{
  "n_layer": 8,
  "d_model": 384,
  "n_head": 6,
  "n_kv_head": 6,
  "head_dim": 32,
  "d_mlp": 1536,
  "vocab_size": 3322,
  "activation": "squared_relu",
  "norm": "rmsnorm",
  "norm_place": "pre",
  "norm_eps": 1e-05,
  "positions": "rope",
  "rope_base": 10000.0,
  "rope_fraction": 1.0,
  "qk_norm": true,
  "attn_scale": 0.206,
  "bias": "none",
  "tie_embeddings": false,
  "parallel_block": false,
  "extras": ["capped logits"],
  "init": "normal",
  "init_std_qkv": 0.0634,
  "init_std_o": 0.0224,
  "init_std_up": 0.0634,
  "init_std_down": 0.00793,
  "optimizer": "muon_variant",
  "lr": 0.0195,
  "lr_mult_o": 3.0,
  "lr_mult_down": 2.0,
  "beta1": 0.95,
  "lr_head": 0.0328,
  "warmup_steps": 0,
  "schedule": "wsd",
  "decay_fraction": 1.0,
  "decay_shape": "linear",
  "final_lr_fraction": 0.0,
  "batch_tokens": 131072,
  "seq_len": 1024,
  "doc_mask": true,
  "train_tokens": 787400000,
  "steps": 6008,
  "dataset": "wikipedia_en"
}
Each number is 128 + 24 x the weight over its row's rms, rounded and kept within 0 to 255. Layers, rows and columns count from 0. Numbers have three digits each. The size before them is the row's rms in percent of the matrix's.

# up: layer 2 MLP up, 1536x384, rms 0.218, rows 932-1000, columns 288-383
# down: layer 2 MLP down (transposed), 1536x384, rms 0.214, rows 932-1000, columns 288-383
up932 093:121124095150113138129098112161120130087146100113136137142117126156147157106137157152119147089131150109095134193141126114128088101151129146155163147102121131116119158127138151168123129136142111125116144158124152137140098132192136116167130098152093140138102106115131125131135150149132159141
down932 096:095183159102143184150121100124121121137105093122135156142084126157153119163127171165096120115160101155127154127110136103128128126095147106138119145116130175114098082123155122156151097121129155053147129124111130141111133137133106151102113122154137126125179123141132108134136126091146109115
up933 125:091138117123189131108157159106134164124087151125134135109114105131124115106106113103160119054123124121092113149081117181118097127087093111158119133151172100139140090099168128097113087173149114118103148109113129115113106107112092112109097140111146098112178138137139136119150090138084136123
down933 121:086113100144135112084157148122131113146133102131169141112128159113137124120138117170121135118114115143164177146072138133109164140168128172106142109136122139123114088106137122161078134120116175140146145116132133117133174114145129105097149124112158094143115049145105108089095125109165166144
up934 090:103079091163103157099129121130135137126144141173121135114125152107157126116123105144125124097137133130093151108121143145115148140074131122133129152119175134148153097130132126157097152149077123133178121129084121167130149125161127175121157151177105136085186130104121073140128130110170100106
down934 085:125178126105123098096147105109123134131107134147116144126118150133114145147146113119181121113158133161141079131146124134150117091127136077131132149151126137146122135121102108099150130096102165076103144155189107128097138104141155138148118112122100171132127138140132105133092111143093085138
up935 095:146105134137136136127141158122126128129140117144147067159107129130126119114140127138113127077103159078084147163134139113151085120162163095102154148155137113168164097163151128118090115165151134166123134138173179156118066151165126179141130109126106130115140142162110140128125106145126122125
down935 107:077117154107114109123121148165151106149146149130079136169118110165134139136155120157117121110122116171179111130157165073208139137139112158068117097125164139128116126100083122141139147122155102126121154157081122113123122157111112093146173122102113116160165101158142137152135159139111149122
up936 104:144130060093154164143148175133132148179102146075106141139105129144154153156085110102143103087162128167138128099161113116090127103126127097115125106131131139132118139149128131132143067166102144152158123114128136148181096142111106143127140115137151135125197122149155117147153122131182138113
down936 108:143119109163098162125119078150116097163135184123105088139109160110094097129156084132131083133135115110186110118163113180108091115143141136113107123101137122109142092133101143134125169165124173151120147110124107177178109158117069108090168124128121141087160084136141184087107157097119147099
up937 101:160128145147144088105112145116126097118105143100141145116135108188134127129132128098125132135104117118128130125153108128129148152136144172140111150119117124142125084133098130144148152111158097164114165134156106098109122150149142124130176130080129128088110104115118092108143113165156142114
down937 095:155152099158159116111127157131129093153136141092142139143141152142131148142127129146127088134103089129190133125129109114130106156112111108140079130132117089139101111126166167155146136101128142130135100076094096144151123122145118136140159103130162113137132158106111140131138083102149101144
up938 101:128170143160174101155126133079104142116105105128096092153141182124113116120175163170097101118136130137121115141110096105131136111123135103133111138130117117126161134111175093142143115128145145123114179086131134073129098129113151195154114114104143117116115138121156096141130137108128085118
down938 105:139098128119131146084120105152137129135133168100163147122120149142113139126159126133110123134125131128127092096180147148134109122123108110146118142167152124136109116140144116116115130127117096116103133132100136145165147114112128143168136163137111143119104152143100135137157163129144144139
up939 103:167111086148124145108158164101137141139121134105146097127156058132130071089119144071180152130147143122104124136137132119144151115104157099146102102171091119101146145144115080147138128161143100123131128149182124169124151121136086136152090138148109137164113103144133144132134137177122131145
down939 103:146133113145091120146096138108148132137070157176084121198116119130169140089125075101157120119179142141113135155137098109132102138127145147121150110162148133136133137115150144134151159128135130079114130128157127114086108200069106130165177140157111126140100097119106120116096130094116149137
up940 105:081147133139210109131122142123127132141166113173116132099068148140105111113136134148190161100158124133128110130138128147117141189135122123171114126188111123099083154124111150083118113157155133156124089109118126099155124100142103101144125167114093137124130113121106145120130121115093132117
down940 106:174116107092142110105101082166100122089145147080091123124196121136108161164144164137106145145145137136132137066102098135126131155119155138119119118124128142125115099127118148162126107159168160109151131124168117183093120134123159117137176119125115150124167143191131137121133130126173135140
up941 094:138103152157110128118135145117163118142150165134117123145119113135131100132141115151140125150151112109117148136111111102121135153123115132127127078102171115143123105139131136154120144151126109134139151157123150149127143106135169077180122142182120135140109172145104144114100133125127130117
down941 096:057156172100132146111106135152118083101125170147087132079141160106116165163091105101139143130153124125137104147126128105173119156122111134156132141160188111141086168142116161102137160123154137135113144127133118131157123103128138147144145117078096092112143156103136148151130077138135148084
up942 103:121131156161138073168111114137121134111180192144158123133111117110144104109144137162148121144137112144115132094130140134124070139139059117150143124136164146101135140109149127113084080158135117129148115174134152143200114130142123115131146113145115145145093118108123133150123158110147112108
down942 104:139124116155123148133137118113130116100114142095132142128142132107105140078128094077139136096135141174112143139110131108096143107105108119120182212119111101143142134108136105121092134130114100126137133136156134103129102137118125135086136125132123126091145128125124089116129127135182173137
up943 072:089101103133149125172096134089140188153102149119137123113156117147134082143112130097143138111097091161178138105153134116105140130137132156165092090150130043143109081069104119143131110158109134111112112120133149139111144132061141130089161132131121118138140126123171109148133127124123113152
down943 078:122120129145153123106145106120157167122142163107130141132122105130104149098133137118124128144140150144132109144127147138150109138176134113147166140135123162090160130148102177121126161085104145147094099093149130145119107101108119140136131163102105178125177142122117088102142085122142161095
up944 083:082123096155111118161106188128160178093117146153137133117131131166116070118140122118127157127172129106121119137120151165152123099116114128157151040124134121123121088122120112135128075149130142105129113136114093129124112155101100116135116124131125145123138144124121129089116172128133132136
down944 084:145119156123138101135099115164127163153128200133105160160146122110109147159092137143150102128153146118101123127155088130130111131168150155106094111127113105158106134123109177112107127123133139138084133118129126147112147115121146123124178136119118130144112137123151099154125125153092134112
up945 096:175133155146126158152140147090144148109109107116170119110151127114127150105118157123165143121100120098158137148114073128152085150081136124138130102149121111111135127135067109116099122092111116123095122183150151093162122140106108127127149079129145170124127128093133106136131149135178112166
down945 094:106122141097148158132119144134098138118190134083142155136150138103139085132118138133142155172128170167164098125098129137116129113077147151121148129123083157143156145124103128148118125136117100136067142160093147129110142126129182135180149129137143149155151159108097115097131127122105141088
up946 093:133177093154139085119114132112169113140127131093176155156125093115100129117131130086141135119109131118149117133125122159101107130098118113139108059130168130136092159129140122123146151143132128148122117166078137128100142130133175138139148154134130147087115133109146133108094163095124175122
down946 093:098158109118131107110160111125140132110091172135137111167143153167090085170167152120092144164100113148110132112119170153091122123157104122161155137124147161116147117135080146102087116127159139151133117128120127192138105108115122116150152095143124100120156138098117137189075126108101177094
up947 107:102132093153105134177118121088133133096124157136080114118146094145153110129140102111140120145127071100176125128134106116091141093113132117146130107171121182132134132100133157126117116120111124145122123158127139158116112105089124092124166155165118149141132094096137128106105120187125105192
down947 103:118098116117117122142140135204147137123133146076123135123101147110126136131141148090094138160136104088142089092124134101061127109169155154122118156160117120108115150181196127176138126111145104144132137119130115155132143097138116150136125139129145151130125096138102117064136115111082124122
up948 097:106164106120108155182125150124149156126104095092132129140148140158145127139130168128096122168173142114138113100170132120115117121082133125145086102125157096180131098153112114101082161123128125109125125096123089145163150129178156139144125112176173218097130129138132133110159151107138110118
down948 092:101124155066178074142102101124134120095155098148159152157130107119145111110115130086147126120136112149114106164106146119138111145106155102142196135123123143109108098054111156142119127107090075136147098136146188127152101130146178110118118120108163085135107122091110085073125134118125110125
up949 108:155125159157088128125136134104146128093101097139175115120107109174134130116146123102139111143120155191167086134107098131108119140111093117087115121139118128094140153166130106152059146111128114087123146135141131158121155123136116129139106134146102147158108110082145100170139111090099101139
down949 109:131124106148101136104134147158117121148146186118105121131153130150131157119161104114121152094143143187116190150119105167113099187123114173150115092113135151116137131133139133094139165152120124149113107094093196145117152157130120095133153156132169161122090137119119155160144165124155128125
up950 093:099132099090092125165117164127118111124126171132152129115144150124146145080145123151128133139132122095111116118164149092088129132077108133110166151147157165109115130151144117141116123110129100116124145087138120072132136130117147130093088103117151105125119151130097142113088123153097128129
down950 097:146148129134061109125119133192153067120119135169134111133088126109134100122148135125122089119156127078147119134136159122127136164059163113115107098111124165145104116099146147096161091149132116079116126130089137115057127121160108090127117160151155119147105143123152173093161128118124118115
up951 112:087139110144140116106121145112100095139143159107126121121157152169151112143104112106114139146144115133123143152129089127153141125149116117130106103099112162124119120149088091130045121139137167095127123129158142145090114117141138135118098112136137137091133134140114123135129088123099130145
down951 111:098129138102081151089104110120141126120135112143144135125124100124129135133130077138160150161142139140141127095108132085121141106148103121102146141153149159156146112141165092127119165118084139151128110131139167145148139127126175157216143129124105152156122144167098162102134137144144092101
up952 082:138114188114113143112193115131091133130107139095127131108122164148164123064092128144126109120158089117123116137124136093115138129096129098151138091144118148104151132115141098102134161115126187130112139138113157140109142111103138144126121142110114109139105100112138165117161119125178120152
down952 092:142120100133129110122129111119139092069132140154134110139116192133136142154174159122124108139154164120101132115095110159145093157081146163104142105139112153147133173088069151095147098145181087147116094162081175167129140154139116144084143118138118140148134132159097115122065117143147130121
up953 082:134116128106138129174134117169142119083098138134095084120154128091096117115133113164111124099111153110138067170140134127113137099109133197155148099109145127106125128115119139146072163152159126158114116118151131136136181124124119117111141131111132175170146118123064127113128131141106112128
down953 086:144174110134138120072161156134091127112106188108107102154137142099117131129126106147142136136149078150130121187163113119107115082163152132096112179121105100114168145100095167125151138142123137131105154121119146155144065124126120139151156124139107109082090115168130120114156121112100134112
up954 099:144142145090137148105124122151113140153102116126124165128166107085123132136148125172071080064156134114118152073134107128156120121136099123128114121077144128115094141121110122100160106127135127131087166100156130125125139112138121148126071169177135146150113136151118117131115115139141118143
down954 101:090151139113127088125132110116127123155105111121167161127139137148093150162115175090118140132130110151123129169122129092131171143157127116115147140178154116097130116138121170119106141128132159145121157168146119176119153118095123164115127128117116135119139107135098146152099119065119123153
up955 090:146107167138125157107131095142083136110147122120100170122143113158128116100141141141096109122119091138120124114113119095129148117128102080122138134117161112120109125095126141165115143096083123091151145115159146093114145137128199189137134122146147136138137109135105110160144099105139155120
down955 092:132098104139071169151144107130127125138157159100142127102096146128120100167118071152118126187117166091127083093144128122098166145120170111117159188145114163094097114123122131141125146137125087094099148159101134140094108095144116141127171135083106125084140130160103152120110140135172122120
up956 104:157118113156097102129115159095144080124121118132109102139116099144119125105090134117143082141130100166123117155069131113110151084137147097095169136134119125139102120115112143133155110134147194145130145122168135168104143052112165139124124097131118127116103140090126114139115119139128108136
down956 105:133126134150154137124121133126113103176109139165107077126101124110144117130136116115148130155132118103137093104118126132179084102121128159143157177154133145117175148101118173152091092123124141125163135151113104127114187101129126106128153159120142173105113133108112108118125091120108095133
up957 101:091104155111101149139104101152138128108138099120166112081160159112117163075135135111132136058150123131069106114123112138146101132125136105116157157133092112166127154114138160105134137131076144076148090128134176126127161087133130154076129135132136137142167106100092154118119134164120138144
down957 101:108110123145096125121073115135120076098140136173146133131112136130111148125142159113131132112124109115133121063061110120102146093137127088116152101153093125119102111124118133157164103164122102126151100132131143087137135130133078121162092136138094150133134169119127099137142122141159132121
up958 089:117148107080152126091120135147121085122138139146138126138158108122133086148141108144101117118129138136100093167091136122083135132140127134139123127074080116146059133118134096120142136113096119119129116108129136079154138113067152156133079141154164121137128181112119098125132139117159169128
down958 086:166152146138105082138140098114127125141114141148141130168116143125104139106104118097118131079127139107160134152156122158140106149131125149055158116158136134140140128144128081108120151110125152116104153096144122143136142082135120114161126148144154092148123096119142131111155118089126113129
up959 103:147156114119157081114149105131124092114130164192155128148139140134122111089135110127142133108117108142128174176145128118135151080131142139138145127142133086124107107112199130142122117127094080151134095107104136162106116163141123163170149102175060175126111120109085130112160125137157135134
down959 105:154108125124120141112089133134120110108141121111140102113125113128172132126104128119164106147145109097147136128133125166076102107147102095126113118129140135082141089125139137149096137123134133154109110137180122129123112124159100101147122168107118071149102082113144141130117161147139134113
up960 115:161160102134127068114172092143131110135119134137083139108108125111129122147119153113162168123111130091114110159115158143130126139122118112138123152111128120151112148096120126118154060135136187113144163116107129143133119091097096101172084114093099113120092138114141117109174102119154107145
down960 113:113149162146131126119136140079098151109157123117112144124099146101121125121112129188147105111136111150136144106122139112135125123125113141160128086102110138133149136101145171124108134133101079153106094129126139109119123104109128093104094120134106065149103107112139130157130127152092160122
up961 094:131214085160117129144091149149155170079139102152109154106191127119142138094118077148140124136121131182146141117161121119127114143105088137105115139116102104130148140128134148166169147135113158160142099107100126119139152144108101070114094112144099115143146106158088167116110152169141179164
down961 105:146156114145151105114132144153087101132104108135090146142168097136132116155110087144131149129108120101125138117107142137105120140125093158128126133191047125116146088153114112129154131092154128212162165148095127183126111092123125118105143168163116123140154092090119102097105139144145128087
up962 102:131130134158142167141117104099157126130080141133085115164099147105155087144157132118110121124170129152153146102132080116127126140101135149132149126103125136101128158123108147107135146126121142116130125145120137134119096111197152133130131086146108119140131133142149101177106124122129130091
down962 104:139134125126120147138196089102151126106143167127132124145108146127115105122111168122130155163106133123133134140146159164105128150115144155149084114119113181108092096143159153133170142142129147108107133103125139105109128119093073174133114131134154133121133147160078193134136147135079124095
up963 093:102137149137175124104182100159123136099086132119137157136160137185134162164118130099138122111099127155115139124126126153113162115137148142121118115126152111126131143172065121102134125161161154095177148123113113102122137135098093116168142129153116097117132113121117110140119142113142122156
down963 089:112134129148112105122161178152124127110114139154111142094116118141126091117127114112122140102127111148085115107140124109162095153134084110163151118119126105176137129152134156155143119119106147081122124121101168120118196126170104113125119123129181171144109119152134137146153077106152138127
up964 106:098122113104130090116136158164104137132140096195110134128126102152140134093130125157142157123147136140131073112139120114143109124137147106139121120085107086098134103108161136133181133133140155164126107093143082140099110114142085115161123105126157168120144113153141165155147164157093129192
down964 107:119127092132151142138122159159117101142124092155154110140128113134114116134146064152142151126052133109145110084157093147134148131124139122080099133157113106124137089127124174128130131115117155114166082138112103140111060193130086117143152154111113121131136164091127145160103169147091123153
up965 108:125131149114151144134131089129106140108160107116097136139127097159121144132157150085131136087110157108127129140123096139114124137109152143120152132068105135141121154122149165141129105061111151092106125140146115088127121138089123150158122094108124108090119117130078108151097145168137136128
down965 102:174110128090126139134137117131138164118157117123157140120128121102121135103087115123097139121117113141106158096110132138108121112131134187100105159103119174139154103140136133109131119128111135092087117147146125143123148107102134121156105134160112143126089143140119119144135137114128142119
up966 102:109141125151090132117104124156086128137157120117103148160082118131087062130133141115113115104150140132121133085150119130140108126151148115176183124154149128102122156130126156136111096116109154142146122109109102131149134129097117127099068117136126156120111105109154129126123121201128173167
down966 109:088116136133143129139151109088125158134142109163106115156098135145109165100063115126138121133164127184126093135087130123161161138144106159130114101121169125122150167133156139106164122083133108151141090104105147122109166159098132103175117120129160118109156152112089137075138135147128143109
up967 090:143161117101122108111135099108137099131123123169166098114155124151147118117113133158099160141158163134133109140121100095114107158134155069126173154149120123142173114121138144124090133152104094105167129127145137105125092124171144134107158092150147149170097158141074136106146069089101088174
down967 093:089159081118114116141152128126108106154121095095116108156143123106148135125093142136098113149114139116155115145163117109115108133087099120118131132137093156098153110132115123165152189145123170119123138084149123119087124124126130132096133152110118129130129135158130106103192144111081189130
up968 096:149140146127099126147128148117137128137136146110130131125109116102161119104117138135087140132174114110121131115129111125097141173150123131115085189115141132142136159107084137077101125125120137129081126145150113127090109127153171132115136164120155144128143171135158117118150073139155123103
down968 092:093123164142129096137078128122163130114095140157127133104130154115114123140163127114122139114100123122143168134102140111103120137139151121162127139179108109108076152112157100120157128157113087168104133153092121082142105144102149121120096137178118122129134130114162134130107126111143134125
up969 106:153138105078128149112101094112106108098133156139146098141115154129065139108135127085117109133131159153119178150117056110135122120080128120166114148102119119153129137139089136127105150078166093153102137127122113130122095138150098183146135141122122147154115105157139114190120116107115138114
down969 105:102113093214147140136135119087109122122107118136104115134116132116127139132113169123138122096110164131099139164128103154158126105130142111146126100105144125101140120167096152160096108111136120176152154176129113134123155119126162091126165117115122097119116126111108141179130113158095113099
up970 092:167121133144125134100125131106162106110132124147153133179214109111143125118159141117158084121174147163128128123163115171133176128098132178126120144119146152144110149129130144113113180142134103123104160132137096147174110126181118114179103155141165158147096126144151136130125139120161096159
down970 085:112132139118137149131149095157147143122172096132136146138122149100179112106135101139126096130083102141142103164154111125112135131130155121123112144155098111162121137129122123164143140133148167122114134106110135072083095115122128136108110085163095153145126111151080116132141116145088161086
up971 094:148171147084138129152151129110106101092145111110148126176125105170115132120142140104131134136117139062129155125119142134135148164088118105134162104073142127151143087105105079117093121096129162095136104131147175082134160131144116098165138121117102135155122110139149083133119133120110118147
down971 094:147123123137099135057101156133121130142125137137116101125106118128086161109128156142105156118138032150140157117144153134161159141136173138093163110175115122131114109100123121163127143101156113092113131156142124102134152150126118139140134118119144108125166134130095105140127108092132097082
up972 098:136112151119141143157119121110150120122112162114199124141140148088121153142134129149096079094116117133088136157142121133146098092159131119133144128161103117119072082090117127128090054135195119081133119102115134119132099156168126122126134109095168105116113125125137114152121115197155117141
down972 108:148094139106117128143095144166127148138162160106083170108095128101116122146163112150133114123116123149100127102155080125125139157128120073127111138128118133141179105148148117170142107160092149108116184113162103117122168126094117160098104134171117125125114164126130118133131165127095134100
up973 099:172122123139105082177156134126121150164166122166123118109100084126120078121124101119125183110131111139090162154099143175091134099126141130151091104140108143148130122110128118127146068094119140136159124117091061127129088144194125158143145143117107109122107137149143149121145115138130144144
down973 102:108125137116118173143143112164097125126157118133121175126178093147153075143116156128104128124124125124157135085107103159111137057152117168141134138157091074157126148101065133122104150140147120121143097138135111150146126109138115145136115139125124122123121170111126156142179134143120087096
up974 106:135153152107106156148132152132119118122166172103126147112091161111140162165120132158136113125125083127105142106142153128140141140136155112129165124134119145125149139109127133152147123118143111183151131129122115156139141118180162163117151129109089119140127115095130145094104127067122138126
down974 112:131103139129108144146175098106101114154151148103131148135121141151121164141141098131141129136102150118121156143109126148185131108139123161137091061171122132152120123142110101142147110159121123114093139177109124072099122124134143101113145115080128150123141160094110144127133158155135123125
up975 095:106096095146118110139153147136110151127200128139116117135163129161171150089131151110133099131143129150135128118127129167132124110133100128163134090158166141080124113100124141101104109144105116137119155151107168142135097128090113136097082124108128140143152107124140082140121187129135124151
down975 097:109113142097098170119103142138136096143156071133100142109150100094149170127125082122109110122118171141136130071123102149138145140126109104131117159112127175105140149129154143128098106122123120154123128095103113100124142122164117137124129163121140105117109107111128100124115102114156125120
up976 099:099145100126152106159132095126141078108174144135151114126168126112157112140137161136119152148132122116161119153106119179161140138168123096136145074149112153111139130144147176123112132127134155133112142120114155125143157148146164127110091111110160175148127125111176139150111126177098170125
down976 102:107107115109101136117120120139129154104094109061110096104152122117104106134110138129103127144110126174158079117143139114155131142120116110144112103125131142119146082158109146133126117123116150094089126093166150133137164162114123137104119116125152147108136173109139144060139117131144119141
up977 080:168121135157110103113128119108134136131121100127131122099138099135148145093107115122184124099118130110112099135118131138118104140133122155143109136131087109065102090177113107145105107135120110166123119108137172088111096172099098155128127151078126155125172143123129143164122114115121107134
down977 068:087100117133150128136116145126130064125157117132133139144155168136107101152144137148088141112131154137106105168126118107129158117149061117147115135142090111143142164106103127094165183123097133111130137137120126168178153102161194132153154115122118129155134170121147113126153159119080096148
up978 103:141166085096122115139140163152106164156133128115122090094130087115115168114139123122108112152143140095115166159143141136111173145125110138139131130114144145143141157106122143144109142129119121133163116111092104156126160092185141160107144108139144131105136142125146130118122102153136151168
down978 109:123125113144156143176131153122106146108100162160119131121128126143151102121138092057149100164126157144085127130104158145183156127108110137109165126131135159123121134163107158104141126152106146217141131156081093136127137145136140142159131158120157153128102123122116127105107141142085120139
up979 100:129152106124114134130109139112138111121165120121145145173135151158119088095087092109127139087132126160119198109180138150101117128128128116130121123132116103219126116109117107106144103148139186116152117172132119103130130157148153104092106154147144115141146057082117161156149136129100130083
down979 108:092124169155110118107093163108129091138094092172158115140151113093143113110142129151097148133159150135131133146120102104118106136125124091115106134123179090146090138154103084094136126109121123143135088112084138151113173116091104151167105115100165133144127149191134114094116135131137125138
up980 093:112154162146102106139129138127091140179106130116125121151164101071113031102149108117098118091120040176101087124149143151089104129139161136150137117116111075112131137118139137119106107156127173093129106126115107113171159114149107149130106130114115185150129157138130112098121162135135139139
down980 096:162076101143130141114110100136131136125151144126138149116118122145137111125126123156125103104122102120126170108154099144152106147114109121133131136149135140124127124148153148153153144122138099116144129104095091126166089106155104119140104143152138138096109131179095149175121139099107149128
up981 104:145123130135175117145161120190135158108089141104122121098179086088107156131120144144125140140156109123175111131159144155139116151141082154160141113090153141141175128129130160114142147119085102127155128102144116096109135115118101129111128105128106112145100137137110125119134164161139104138
down981 103:122115166057074108116106152113113130154121118134102151129163116102132117136147149116147110142107086148147136124130075129132108113124138105144153128120160141136125136134154131118144127142130134114084141116085093166134129118134110161112147143136150143136112137137088157113132092071125149128
up982 093:131084132118144092119136116159153180137127171174180110174147140111142104129163178137165130107153151118116093145162101127131159158121082118125106119158110127153081118125158096140149154152147118127099106159118096141100123118106181114155131115140116140117163110118108088092107133075127175130
down982 091:144124115145120106150104136097170135119148105090149152138108103123138099121133130097123125136102127143094130120170177156089120102123106117124162077108128168102152093151128134166153160159138068152111112119141113101188180124121113145134086083148164104130123105156119084135139165180139119102
up983 109:147141132165122141120162135156133123105122114077123094140108151118153119186159150117142075153103101137147151121122124143106125123155141189144181167147096146151161111162114135135140116164146122109147138130129124122117147145153101155119146147166118131159113123099125153156107144173120137125
down983 106:113131135135174118088112167113109149120123147112155111087137098144102141114118128141159139101144130121083112102114153140106090105136098093123072136092157117081165144113102156092087166121141089097099123153119083137139131119118109129105111133128079127193160108137137157099112119095113137132
up984 102:155152136059094146116108092129118130140159140164157120113145073153124137129113091099141101091121158142128098135122153124116139105118164136153105103155101140120135128129114196132121126141140131152140139111136125123150133145122110161127145179103152120107126159155121125132133137187107119139
down984 102:129108125142136165128112080158151158160124093112144088172148133101172107119100129117130089123110114148134141133136128102149143137122121106112146131108147103141106123177137140053074189110125151110106144146112156152147146155162109125126145111162102138143107077115116076105110097147102078118
up985 092:154156125157153099118182152119123119113135138152116125140146151139180132127064173144163138135131141118160149125109115108113120114142115156118085091132159092103163115073137140094140103167132149116133154166121139070096105133114100156110128172139139143169123100143119123145072136117133160115
down985 090:124122193091143125186114148129155138107106172083153151140111132150145170177143129123119105173133147122114115127166101125101167084144110108128144100120135149140123128123110113130091111146132147154152094102117122113057120122122121119120113148147149096060115133139159100119151114121145113105
up986 105:153136138115123164124164094174139097120135160153108129173133109122108179105117109153161140131122140182102176130156162131127113120151124114124131129116153137209132138115122115095115126108184162112161132100179117170156095086153131129131113145130112123133137103129144131149097120093153140132
down986 099:114148131079131129139113098129135137184162144114082102138125123147089120161072120114155124128132144138131119147127126097112136101198140096137099107149097165168175142139143115105125117144130093144091144126119109164126137129104142194102119148121127122079075131141117115098178155128133114106
up987 118:192128115115072129166133155163145123138112147101106113128135063120034162109131106161117165137134139121090136127091097119142119107155105096165122131152129137168134162150140131102110157147150131099134101076139131122119092149136123126122113129095160131128096085127131134119125127097106087121
down987 114:151109143127139108124088095139126130111142121085143170100140113128132143116118120138105155091147108148079104065095116119111142087151181140122109076129128143109089143111122123130123140145109128122138152123098080142144115162161123107122110122110114158163129109125095132130107119144133114133
up988 091:095138130181123136164112089154121095117098087158093114130083126114129175132137124114115146161146143137084160124081116128166129126117119137158129103122135103150150143109170112105106143139115134136104186147128110134167143084171105123153141095144153121107130105149141115125148130142148146137
down988 082:168138138122114115142110129129090182149100117154112124116141102147135112131108101127115149142118124118110092126114129147135081158159092127129155145129133140137123147150145126192135089124141130123167149113146111105087125101132141126173141140109078151158129137115098153114125129143105167107
up989 094:108152149136106132142140155133107129082121144149150110140124131115117062147145122124164118091127105138101108110127137151182091134163083143183099152048103184132151122064148137138141139148114133112122098112110112145132133139111116112111124077094098170110120136141145122139112102121120132148
down989 095:154104123182182094150166164123124167134150129156137120116122110163118174178136084117158147101131157107167165135121146131147104137164101143152117147102128121097148109121151113082133161124138147103147162102173121098126115144152105095097148149094151116114129119129097146128112128102150163151
up990 113:127118116124117080110200163158105162110120082122124094122059164129161153098161085077129102116126127118112146135145127117132110128139102111126126144152138092119120122109164164119177101179096172130128137158143123134148143158114116098147123131073129140111113103113147133157153155114092104170
down990 112:158148145154065123128156110110143157098104096162104112132146086137117120056132136110149185162147132120124113123146109172147116152163139161123129084157156138154107062099115117059114189113145091190120153155138131137153132137155129117108115118113138133168177160124136127141143134154088069129
up991 104:142121136152121093154146143152127082124104141107157138119107146126141111071126103145094107161140142124160149116107110087091161118144158141129127120107122092116145163140191090109139103131143125155139181133125157116115183143145091115128095124083148125154148140131135133143088137131155139145
down991 106:098130120144147099114112142098098113156128091115129145083105131128191116165062117170126136139118108113131121127136150137119143119136131106108115129132122114076123150086126116136158099138130096175141113128129160110131140132139117091132099102103140120134156149112135135117126107129141127140
up992 100:150140130100133131096135165125148096182083133103086080125144101067102161116121144124166145087120130120173098135135159165178138126140123138131129143100103097115084134114170140142130145113153144113141099104116101183122154140138175141144185142145144143141107094112140109110161154114141162112
down992 100:144108088133144133122142114095117152136116108108141094119056159170122121176116095110119101134165140104128143101109121126102159152188114163164116122148176146139066133122111116111086096127139150116095145121080136062146126113101102126106122127120093104109103125143159100115117120162104152127
up993 101:115094130126130082120082113094161116132149125124154112151122139113123095172144136131107110116102128141090135173108114127118076157152150114157095117132154126110150107115081146087147097145117096145124115153099142154167161138137149132154156138070062168193092152128074162095159112121137123113
down993 109:151148149114101113146146153151136072129085120133121166122120126062107116130150118105100166156138115129113101158167157144088139152132090098134097141133139140111119106147102159144136139119135138144131131123133100134151168164142134132126140105139124132139156112144095112113144133115131131150
up994 099:139146129111151149103122146117145089136130135138136129126107142117144110162142083103138149099127117134118170180156116120101110126131150114143148157123126123118118148103131145171102138131126151137106117139117185147128131062136168127112120113115117157129094111134145147110133077118077145101
down994 089:102123131140160108194109139133117162140149154154140115083124130155126142118154134114128187101147134155135149155124111126127124132103141139110155072128101116151105130172133159107152130123135121124120146090156140149108168132133151144118125138164094126172111097178149158135126122119117148136
up995 085:083101050145112173132116158110134126182126105167151140149109155114127145124198154141106123137165039116112104113104143135117129123057098160120101126143109155093076083112095121146123089123126112100118084097099141156106113144125129141136104143095151116127121119152138120159092154146155119165
down995 090:144098140115085157089149135139152151130084191125129167134118103173111133114137092140143117132156118145144166101112167113118092146102153093147141167126100115102116098081106131138170133111088176121111119109100163130152153150125085164111148115132111122133118195155166144110149159098139130107
up996 111:142177110125126134138162119091148107159155158134140155130115142129134115176135122155097123139107150145138155108124118068142165129142122138126124167160138125122103134145135148147146150117130118108090144135161140102107173119142129115181099100140128143119141121124130158128124139180152147117
down996 113:122137117104121128107117145112114149165130124148122165167127149082108172136130111089135102103143142154100147145158100151116178105099154149166141113152074130134114150084105107081108135136153049103125146144093136080102069080164146109133114114147096122161151131114135072152113105114090119145
up997 103:127164126103092096099087160099126128131128180196111152113079087127130125116166120145134134140170125155100112103151099117122152134112078129100138169169108130142116153166136126180129108078132094134113117124125093131119175095107144128149086125117104108139154105117142182063111128101091136095
down997 101:125183103114091109150139122131094101086158103140169115116145101140125086098101097094110141133146145140086169134128144158096132113144144153149147099114172132100130140110121160138126145107141132164130089119099132160118145183147093128123146119128133117146138113161123132148083122124164146155
up998 098:117142139100164129142146129105100131149145115083150150148144117131145135112126139152136078150130163151126133127109121128123086142151152112160157165106100106146131055166138123130107119156114127131109118160149156074141131155110109169113123189154122098154150143122112120122177160129161107119
down998 104:139128142138081144124125100139110135081119165159122093135113096109092110141079153126148151155113133146126162172142136141092101182104134106113151128132130127156116118137161113120119118122130117114154116121095145115191106106139142126161108140165119149129134110129134136102101132124140127092
up999 090:127084110100102193135113100149107183168135111112180128115119113113139106134156125167151132080148142106146109116138136163171101143113177086136102116165105138132124098122114150132119138162087153080113122111114101080138110106118112164178132118116126136117132147134096143144107129124156146098
down999 099:148148110127144110128104128122136159091108136117117141089117124107131131167123138125146164173135121085135202129138112126113159140101121122122129159083114162177088094107108090147094085153114104164146112140140148113141116113141138174109127152141152143087156113145135151151141133133128135115
up1000 086:119105107105164124099166115154148133118090098133125179148106123133127098134132138127142162110112146131166124118162140129123111142132171115111212152150137116110123137122097118144183133128113161115133119115125140115104119119129117077148171154096140107103134138164139080132118126170130135128
down1000 081:131087089094174123130117128147115123146159137150112116150163121108105122071128131148079134092114122103122140132125173118145131076125127110111161169125141154134132154147096148130072158117112099127121120066115136117099121129105124111131134131125165130107124135127130139110138121149096112135